Each number is 128 + 32 x the weight over its row's rms, rounded and kept within 0 to 255. Layers, rows and columns count from 0. Numbers have three digits each. The size before them is the row's rms in percent of the matrix's.

# up: layer 4 MLP up, 384x192, rms 0.16, rows 327-336, columns 96-191
# down: layer 4 MLP down (transposed), 384x192, rms 0.146, rows 327-335, columns 96-191
# gate: layer 4 MLP gate, 384x192, rms 0.162, rows 328-336, columns 96-191
up327 099:176117120139119111132139074118080085154080132109165107120118110112158163108157156087118126146146147097118128156216149158098092161115109108165110129154174161069139136084112131059153124166109146195124094164128074121127104124112111117155117072136121101105114163179150143134138168079104098207
down327 086:073113146102116119128147129094111129162154140140140143061127181155131125135128088109100119144120153100094104184167193145122164107101157158107114123149157196112107138090083131157164124179157126128066156143161212108104128146171145143118057126117122139138126106141091121139197171096118178184
gate328 100:147080071121086133116125058094077118061099199107141140126112102164177141103092131159105153126153116147174108144163145150110172155123136134153153104130149126110179180148174114157127240166118128128162128167123053099147129109162102189036122142139140091106166141104113179120125092171183172107
up328 094:126179128150063177164132097130122135153079155138117121135119122124136130115141144121086071041125132138120079144113145158169139145103124094188135136124077123096114144184118132102127074149107106095161139152142081142134153146160119153162132136114102132135134118134129160076163103194160045102
down328 097:112140183138134117131180179087116096165115115160133123125146093150125176117101147172137166169168108102092094056152104095155144120116127126127075180108129123128073132118152127165090087104116129155149173140072088126080097173184159127166092141166154118176102120131122176153121133158169112078
gate329 094:099118145116092109138074113184115143207127098122131124133124098140148098154115126087170086099122160076124108140085166116116142153142129145160102103169139109122149137153097101142174168069179134135123142080122172114107115094129169146143128025138099110121104105100139148169116121154147122082
up329 096:181097132163130091130100163130156029122127134113085150114132088201125097174160165137154182123087122089143162130111177028170094095156170146167140075131107139136070148092160112115108066095075131165131130122144109143141163150127148126161093096114089164165129149158114141151163070132144082121
down329 099:057131144156081058099152123169163127116076105109076113117115116114142115132079102113126128148130143092134174085137169105186103130092128117157126157118143101148163096122122157143103160096120125148111070112035158172147134071186171080095152076102128101134143094138156151144164127172144126108
gate330 101:126072128162058166158124142235119180140097106126143106134121062109087136111066146108117091103126119150135114133129093084145064089129153093120089114050127134114138146113108142088131075120137116110119086118129104121121136103139129114134128159099156135099098091124158110157164147103086078121
up330 091:152189146100088128146147127089186124121098054104166172213161161079082107147093088142081121131144137087127156108129171154097165098130063178168165180085179108164105142159176126122162116099120143081073183120157134134095082112131109138183134136167177125111174144098125080071161113082148124098
down330 096:102137109167118152120205142094105129165132068150128110192139181157084094182101094133120162121152119084082132132073140146132123126159111139161100157145134110099150137156127149125105157139164172112122163117146121143074102112088091096116186152119141169086092087073044117127119172101162163095
gate331 102:085112175107119152092134081179171113155149149132138136158142091122108093101098137124153127187111121089121116099083110125104091142100137064132086089122154107121098145061104181145102038109120141160106125098149145126119112159104171169153152107150102101175121094147141179151132144103162097143
up331 101:125098125119137157058124162105139111105111164137060131119158083104134100120149169099156170118154122108036155167126092096076090036150178145136146137148147059132144119121099164173128108093169179097150154120102149086100089137144109129146126155096107143123144122107132073130140090113155150138
down331 098:136096126145128125147119137164097094153122173147071137115114089149178083145154101107095097086154157176163102160097144113116134147186114099148148165157126141113162129167022162120180155172119113077143124144113032125180171084149109140130105098125140116165109141126145134187142139052149111116
gate332 098:135135167146104128144154165088142111143120133046098120106145110125105155160072094147125191148173141140127143129147194145109111097110131100082178114095113150134141102078128125147106149132129117126097145182134122156087145124174110171127226106149107121119112143137098127190152115181121144142
up332 091:140101160133072152177121113154199104164074192109150139118136098078132190146098173131135121114093095117115123151121095095125100156121136145083110102156100122127115189127139143103118153183086148115112109136136175160083159100102176124144128140152131127164097107169121109141084114073172133126
down332 101:088068170196128172130140145137068086138083174081124153186123074148087071092159089135144109158045130134143084110099130102192126145122123139170165136091125130152077152146113174124095092156146143110095159082155072165146117135158153161127094110144195107072112187152104078138089145124148182150
gate333 112:117136163128099164128160136165155101127180112152162152102076133169142115150131110152090117050155122124146120144106165153151123113149128057118145076109139098085141117128127142114101080125105135141180153111121106149131120095146095129184098149131072155199163100152122118157092142121124123142
up333 109:082125028145132166078136102154163073142086061109086062152171058172137133083129082125100106127062074142101113172184095169130052161116121135139176109130137183091179107109072124060117130098136117133096110149130174139153111140185152188114131099143122120142137130102150110096109124145141090143
down333 096:129129133161116136093167151093141051130161146155076111123140070116133091098129190109108141204117146102039138119129203126102186102108176147144144146195099141157117140147136163134168158132083136137120179074106120154106118153148098154112166142160123111077128155128147140190108124102150141123
gate334 100:148123151102158118123115071194115157127102159158091181126109127106136082122127113103144110090141147184156146201110169153157103120141151154162121073106148160090156148141151151133173079122075133102139138084162175124090122106180159150144105100117101095163145139145082128131167179102102153134
up334 097:127093127154121149198087135115186145134147168124094098081185147109092015109126178116111094163107122033096111162155186114089164164116078147097101113144127099133098097113115179083101121111089078110126096148118138111158126113106082145069161112162098111143097124040141151151135148117069124174
down334 096:137152093143084170083169137119084120084176147100075077128091144092085180077112077161168121108147128153174144100085139086117114078104130170202100107087094166086085145150138171184094153120203101124104124205163181146099131114173129132106126153127129098127155176124062111124136077174146131143
gate335 100:144108139144178144066117139140051134118178198139148087101199173159154109060122161095124124063164113125100142134168197156123155135147156091116087093135112084170098098118140182143142189138149148139134127174080083116123119161134132085123185127138158162127191134137137184087121099165124121095
up335 094:153110105128096141112109159116155124118073070117094146118174136202098186114092090165140112147119148114176083141097119081112119116140126099075087189090145153135106121142100184138147114108127109151065156123106133130139086139187181090113117093163139190157106124164070029194097085154124168185
down335 106:150148106132155131148129192133163094165136121146081173113100139079097104112123108092156129152135163095120170093158061149137108114156108122143122182131120118141092143132090112142140134123092112140120129058070145113126126090135173121120070205123143171124119154136194164102097109126116132143
gate336 096:146084090157111057111127154100145062167127161163151090103083142154129115088123131109141052112135150137126145157101115105182093115154117064123137168139063127204090082156110117174159129173191135111147101116156104132113108113063158140160086121220081127149122109128104096132099164113185137115
up336 100:110129140152151125128078134140185155096095208127109115183129067146103118137126125080076164156184109130099198147166043144123094130198094119099106144127126103133172126175145105167151082084148142106098070139155153146138091169130130136077103123125117155105138105061153167199127098146176191170